{
  "d_model": 128,
  "n_kv_head": 1,
  "d_mlp": 320,
  "positions": "rope",
  "qk_norm": false,
  "init_std_down": 0.00679,
  "optimizer": "adamw",
  "warmup_steps": 463,
  "final_lr_fraction": 0.1,
  "batch_tokens": 32768,
  "seq_len": 1024,
  "train_tokens": 190900000
}
Each number is 128 + 32 x the weight over the matrix's rms, rounded and kept within 0 to 255. Layers, rows and columns count from 0.

# layer 5 MLP gate, 320x128, rms 0.138, rows 175-183, columns 0-127
[[166  87 165 177 182 168 120 164 123 168 109 110 125 127  87 168 137 126 175  96 137 118 110 164 101 180 112 120 114  91 111 149 145  92 159 141 116 115  97 129 153 103  98 148 142 108  81 143 139 139 117 116 127 134 149 109 172 174 156 109 142 122 188 154 156 173 119  89 161 126 141 139 105 126  78 133 162 121 105  76  99  94 124 211 150 148 178 110 131 133 162 162 161 125  92 101 117 140 130 101  90 119 112 154 179 132 152 142 143 157 167 123 119 183  88 120  72 152 101 113  71 154 148 132 115 159 151 172]
 [209 135 166 133 176 146 105 116 139 128  86 149 165 142  84 138 110 107 120 100 130 124 102 145 111 113 157 139 109 106 160 109  22 150 130 196 115 113  68 140 118  44 120 160 122 156 132 182 149  98  95 128 129 120 144  97  86 132 142 163 124 128 131 174 134 139 141 162 140 136 127  94 122  83 144 122 135 112 161 110 155 169 123 154 119 143 167 126 149 130 112  89 116 168 116 132 109 108 138 101 110 155 132 142  86 101 102 201  87 164 149 108 124 170 185  83 104 111 105 138 189 160 173 133 159 118 135 125]
 [133 199  91 243 144 124 163 160 137 102 161 142 125 166 124 145 212 180 174 147 158 114 126  73 170 126 142 113 130 211  74 169  82 161 189 109  85 130 132 121 141 140 136  70 193 221 153 117 122  64  68 124 190 151  99 196 153 152 129 115  93 107  87  51 130  93 136 161  51 118 108  70 190 229  70 113 130 161 132 195 120 166 117 108 138 158 106 128 140 159 141 143 176 109 140  98 143  88 120 154 148 138 110  95  95  81  77 109 148 100 138 105 114 166 109 102 145 144 181 130 139 131 145 149  71 121 135 106]
 [157  99 155  94 127 178 146 150 133 141 103  91 128 147 169 138 151 165 161 173 131 115 138 154 131 143 110 105 193 120 100 125 128  92 142 117 125 170 101 122 137 135 147 141 147 133 138 135  97 139  80 132 113 116 162 144 119 115 120 118  88 117  72 100 144  85 126  62 141 112 100 106  84 158 119 114 139 161 145 156 182 133 104 143 127 133 129 154 144  96 143 136 116 119 115 125 190 144 141 163 108 142 117 134 161 198 159 112 131 108  93  71 118 175 161 115 110 170  96 136 113 192 153 126 168 113 126 128]
 [159 182  99 105  34 186 122 167 178  95 160 139 139 159 131 123 104 183 155 103 136  77 136 112 117  89 122 129 133 116 185 164 164 181 163 145 135 136 162 127 124 144 156 109 163 118 118  92 113 148  99 166 176 124 144 132 206 136  88 115  83 114 137 143 106  77 110 167 149  61  98 128 107 153  84 161 161 206 147 136  96  90  88  83 121 108  80 103 133 105 161  80 161 122  98 124 126 153 104 118 136  97 178 140 136 119 118 122 158  81 141  83 106 152 117 113 186  99 112 130  96 141 153 145 146 182 123 122]
 [122 133 135 173 145  89 170 170  92 147 130 104 148 122 117 181 164 122 153 147 143  98 148 100 133 127 106 193 138 135 147 155 107 123 153 140 103 106  94 103 105 157  82 173 152 123 138 160 137 137 103 135 171 125 135 122 180 121 143 142 125  80 139 104 118 130 137  96 129 110 118 134 126 178  90 149 126 138 109 142 121 149 103 160 135 133  97  97 117 112 112 145 158 135 141  88 136 172 126 143 112 129 127 123 126 127  77 107 145 110 144 134  73 156  89  88 131 128 110 117 130 110 135 122 100 101 143 141]
 [140 148  94 148 135  73 121 120  64 154 195 138 196 191 106  79 191 140 177 129 131 157 158 113 117 119 138 161  80 138 154 176  44 152 123 160 116 155 139 155 149 156  24  56 136 173 114 193  93 100  93 116 121 182 112 190 142  88 106 105 157 114 105 135  86  74 162 132 128 151 151  78  75 178 110 124  84 160  83 104 130  87 126 168 142 109  82  33  35 109 152 120 146 113  81 126 114 213 107 140 153 123 171 158 152  86  66  84 121 108 112 101 103 115  81  95 143 170 149 170 152 115 124 226 153 139 116  55]
 [143 124 143 147 127 117 129  88 132  54 135 113  84 151 180 138 126 126  99 116 156  85 122 112 132 107 152 130 119 135 105 124 145  99 121 156 117 144  86 170 111  93 130 158 111 129 102 108 112 150 193 130 147 111  69 124  98 122  84 177 121 156 138 103 126 117 106 117 172 158 138 132 126 164  79 108 123  95 117 110  81 116 119 116 107 119 139  99 131 110 119 153 161 123 137 110 146 137 147 128 147 156 152 151  84 126 116 122 172 111 144 120 191 189 174 129 134  86 129 101 130  79 164 108 142 151 170 165]
 [141 144 119 119 123  81 126 147 124 160 140 144 108 102  76 143 192 136 161 105  98 151 134 115 120 205  73 123 138 106 131 115 119 120 162 114 134 137 146 136 137 127 139 130 122  99 115 111 118 139  99  96 158 134  90 129 203 115 124  91 108 118 183 139 142 103 179 113 108 168 119 163 146 152 127 153 164 118  77  99 137 137  76 134 145  95 109  96 107 142 107 172 105 157  90 142 131 124 127 137 112 122 122 156 124 131 106  76 121 142 111 149  97 139  64 121 129 127 139  93 111 163  92 109 169 138 130 179]]
# layer 5 MLP up, 320x128, rms 0.14, rows 175-182, columns 0-127
[[154 133  98 145 114 112 127 169 162 143  69 103 130 117 128 161 168 134  89 144 113 130 126 162 131 119 100  90 148 119 163 111 127 117 159 109 112 126 137 107  97 154 120 105  92 149 118 115  85 114 152 116 143 178  71  85 139 163 171 169 131 184 127  68 174 126 117 170 149 180  97 150  85  66 134 112 132 123 189 135 160 138 110 122 187  90 147 127 129 156  76  96 153 172 150 147 141 102 116 125 135  90 171 118 128 191 153 120 135 156 128 151 126 110 115 108 136  85 130 120 135 159 106 137 115  84 180  98]
 [ 40 106 117 156 118  85 152 152 125  91 147 106 109 110 163 165 144  95  80 114 131 151 200 116 103 168  96 127 152 162 132 142 132  90 112 124 169 132 176 138 186 145  52 129 155 140  73 115  99 106 159  61 142 151 111  91 126 147 110 110 117  91  89 104 143 123 140 117 127 188 103 148 105 162 118 116  95  71 114 174 178 154  99 152 159 144 127 167 145 142 107 142 134 114 141 115 145 150 136 125 148 142 145  91 141 217 137 113 136 110  83  89 160 103  77 214 109 121 134  54 108 137 111 125 109 153 123 155]
 [111  92 104 129  63 117 112 132 153  68 119 147 208 148 151  89 142 141 114 183 128  74  83 159 115 126  99 134 146 134 165 119 138 160 128 180  97 113 125 112 128  88 138 102 165 153 176  99 116 117 142 160  81  55  88 156 135 145 135 117 146  76  57 133 138  82 131 166 173 126 122 132  83 135 103 129 172 129 161 160 125 149 119 172 110 189 112 171  72 225 137  56  74 121 151 151 124  77 101 155 127  88 148 118 127 132 178 148  93  96  46 127 163 110 142 134 185 162 144 182 215  80  89 104 199 140 139  91]
 [133  85  99  92 112 171 144 175  97 138 119  96  81  51  97 121  77 154 117  99 108  95 129 148  96 123 100  82 134 110 154 117  82  77 106 110 119 129 110 120 130 103 149 142 145 141 121 119 109 131  92 110 100  89 117 122 111  61 133 141 117 106 123 162 103 114  68 132 182 106  89 156 146  98 175  97 122 154 133  98 183 125 160 109  66 106 157 134 104  37  76  70 127 102 108 189  81 151 149 163  94 148 167 128 163 136 168 117 145 113 112 108 155 118 165 139 146 153 128 154 106 148 110 115 146 169  84 155]
 [162 119 103 143 139 160 147 109 146  67 162 172 106 129  81 173 102 118 152 109 119  89 155 123  89  87 191 111 164 124 135 101 114 174 163 140  83 139  85 130 147  98  81 136 135 134 195 120 122  99 186 114  99  56 137 112 177 111 156 123 107  86  86 176 135  68 142 156 169 130 143  92 116 155 115 128 154 148 125 130 118 144 143 154  68 158 174  92 138 109  83  77 111 145 116 195 161 129 158  93  83  99 116 110 172 165 132 175 143 115 124 105  81 138 109 165 137  70  97 120 139  99 158  84 134 119  99 112]
 [137 172 163 126 126 115  94 120 119 138 114 153 130 100  90 122 134  55 175 193 148 152 122 110 129 105 149  78 211 133  93 126 163 105 117 119 102 144 110  77 149 116 156 123 119  96 125 106 124 146 155 135 128 108 111 115 115 115 116 103 175 121 142 138 108 134 143  77 148 140 179 121  77  87 125 102 127 135 149 182 151 128 143 136 154 112 126 143 139 107 114 217  91 132 109 105 150  96 102 120 131 138  90 154 128 137  97 142  98 131 122 133 119 100 144 119 116 162 115 105 159 123 112 136 166 120 125 105]
 [135  96 127 135  93 181 118 101 159 107 103  83 146 100 164 135  37 148 119  76 105 106 165 110 166 133 136 155  85  71 189 122 177 217 138  71 237 118 153  96 119 117 140 146 124 135 109  57 147  96  90  72 119  79 155 155 107 134 162 150 108 179 130 181 143 170 132 156 153 113 128 124 196 107 178 120 135 112 116 210 139 120 121 135 121 144 123 172 125  95 141  84  70  77 151 170 115 125 178 133 124  91 123 118 191 129 149 161  76 105 145 207 149 169 127 105 124  89 210 113 153 161 150  48  97 120  79 154]
 [139 135  68 143 124 151 201 167 135 155  44 112 113  89 120 155 119 101 152 130 126 144 106  65 144 131 155 122 185 127 174 135 118 107 137 115 158 123 153 146 119 110  99 112 166 143 151  76 136 153 153  85  57 154 136 130 148  80 102 119 141 129 106  99 161 113  99 144 116 103 152 144 112 172 138 120  97  89 115 108 124 189 121 150 147 125 169 147 147 176 118  52 105  62  82 126 100 126  92 143 190 121 177 172  91 126 127 127 109 145  70 107 121 122 111 120 143 176  85 126 143  92  84 109 116 140 151  56]]
# layer 5 MLP down (transposed), 320x128, rms 0.133, rows 175-182, columns 0-127
[[137 118 130 123 131 114 168 119 122 129 127 173 109 117 163  67 200 117 126 118 149 140 139 155 129 134 141 140 125 187 141  98 122 149 110 104 112 113 158 125 158  96 159  95 133 132 115 155 146 162 128  88 168 116 168 159  82 143 169  71 140  94 151 104 105 144 173  87  93 142 119 199 106 152 128 146 149 154 112 153 154 184 147 163  56 176 128 115 130 158 146  90 115 145 125  86 141 131 180 150 103 164 158  89 159  80  62 119 178  94 187 152  93  67 134 171  95 137 143 177 170 133 140 103 179 136 129 103]
 [134 127 121 128 151 174 116  98 155 112 142 131 119 157 136  97 103 147 153 158 134 135 112 121 108 122 178 163 176  93 113 100 130 116 138 162 105 113  88 150 117  44 147  79 138  83 130 171 134  97  76 195 157 161 114 159  96 121 159 215 125 161 180 127 150 191 125 152  88  89 187  85 168 141 168 119 148 131 206 104 112 136 102  76  68 133 169 182 115 115 110 114  93 166 145 184 129 127 161  98  60  85 135 134 111 115  95 148 161 192 136 187 143 110 110 120  90 158 117 162  92 155 111 112 137 110 109 132]
 [219  87 141 119 189  72 133 129 125 177 195 216  68 154 107 113 150 120 105 139 123 148 121  84 126 153  95  95 149 137 160 128 141 144 116 103 112 116 117  96 101  89 143  36 121  84 171 145 111 147 121  98 143  75 124 137 160 123  88  43 126 128 163 137 179  97 112 102 186  96 113  93 150 126 132 106 140 119 129 118 144 163 129 245 144 175 165  92 155 134 106  88 174 143  83  89  98  32  87 141 131 109 140 181  77 129 126 190 106 121 131 139 122 105 133  82 184 161 170 121 222 132 181 134 163  61  98 135]
 [141 129 115 131 170 158 151 151 137 108 103 122 192  81 144  48  91 175 133 175 111 105 143 103 110  82 122 135 132 118 115 193 191  94 122  86 129 101 147 172 177 219 127 173 113 115  67 109 151 127 111 124 138 122 113  75 158 156  99 120 124 119 150 125 107 127 142  57 160 179 134 146  82 128 136  98 160 135 165 113 149 121 143  77  80 142 118 169 152 125 141 148 163 104 111 144 120 191  81 134 155 181 169 119  66 129 138 149 167 169 125 110 139 143 120 106 111 160 100 127 133 133 183 121 114 148 158 140]
 [208 154 120  87  95 121 141 145 180  84 117 179 157 166 160  93 120 138 144 146 101 165  97 134 152 118 115 130  86 160 131 116 143 175 198 125 151 159  80 144 158 155 121  74  93 176 106  76 105 128 131 121 127 103 138 125 174 104  96 148 134 109 119 136 132 124 126  72 163  56  72 146  85  88 130 118  98 133 120 199  80  99  82 141 105 146  89 103 155 132 109  63 153 133 109 137 125 108  92 165  67  93 158 154 178 126 151 163 164  99 114 113 157 119 186 120 160  94  51 138 130 148 146 158 149  99 137  59]
 [136 165 141 151 120 191  87 123 154 139 113 195  98  74  91 129 132 144 154 120 112 160 106 158  97 117 131  85 169 133  89  69 156 160  92 153 119 129 169 112 154 126 155  66  95 111 122 149 110 171 131  74 102  89 150 135 100 119 136  82 142 155 120 180 134 176 130  97 157 158 123 148 152  95  97 108 102 102 146 134 177 141 144 116 113 108 150 137  83 107 120 131  75 184 149 113 125 116 149 109 135 103 126 155 146 107 108 144  87  99  71  72 144  62 189 159 144 115 123 153 129  91 120 113 161 126 122 101]
 [134  89 171 115  75 104 115 125 114 130 135 103 143  68 170 129 109 147 185 103 124  85 165 145 116 199 200 175 136 114 182 103 123 121 132  98 172 141  90  80 122 161 122 212 126 101 136 130 123 142 132 130 129 109 156 110 118 158 136 233 141  94 167 119 117  86  77  38 165  98 114  98 169 166 178 134 162 161  92 132  96  96  91 171 136 188 140 149  87 162 183  78 108 133 166 164 181 119 186 163 154 157 169 152 154  97 116 131 196   9 143 144  80 129 185 148 128  77 143  98 113 124 163 126 125  75 164 127]
 [119  52 126 122 108 158 112 173 161 140 106 158 100 128 104 101 145 124 112 154 159 141 110 151 174 161 167 174 140 139 150 101 119 171 133 121  92 154 157  99 166  98 166  46 154 132 155 161 123 110 116 176 118  75 161 166 136 117 164  90 143 144 128 175 108 135 119 142  71 147 135 134 140 111 112 124 109 166  47 134 165 155 152 121 153 135 114 132 164 114 119  97 143 137 154 127  99 122 137 111 149  95 159 127 131  96  74 109 164 138 132  67 146  66 107 165 172 122 184 158 105 158 149 130 140 134 127 100]]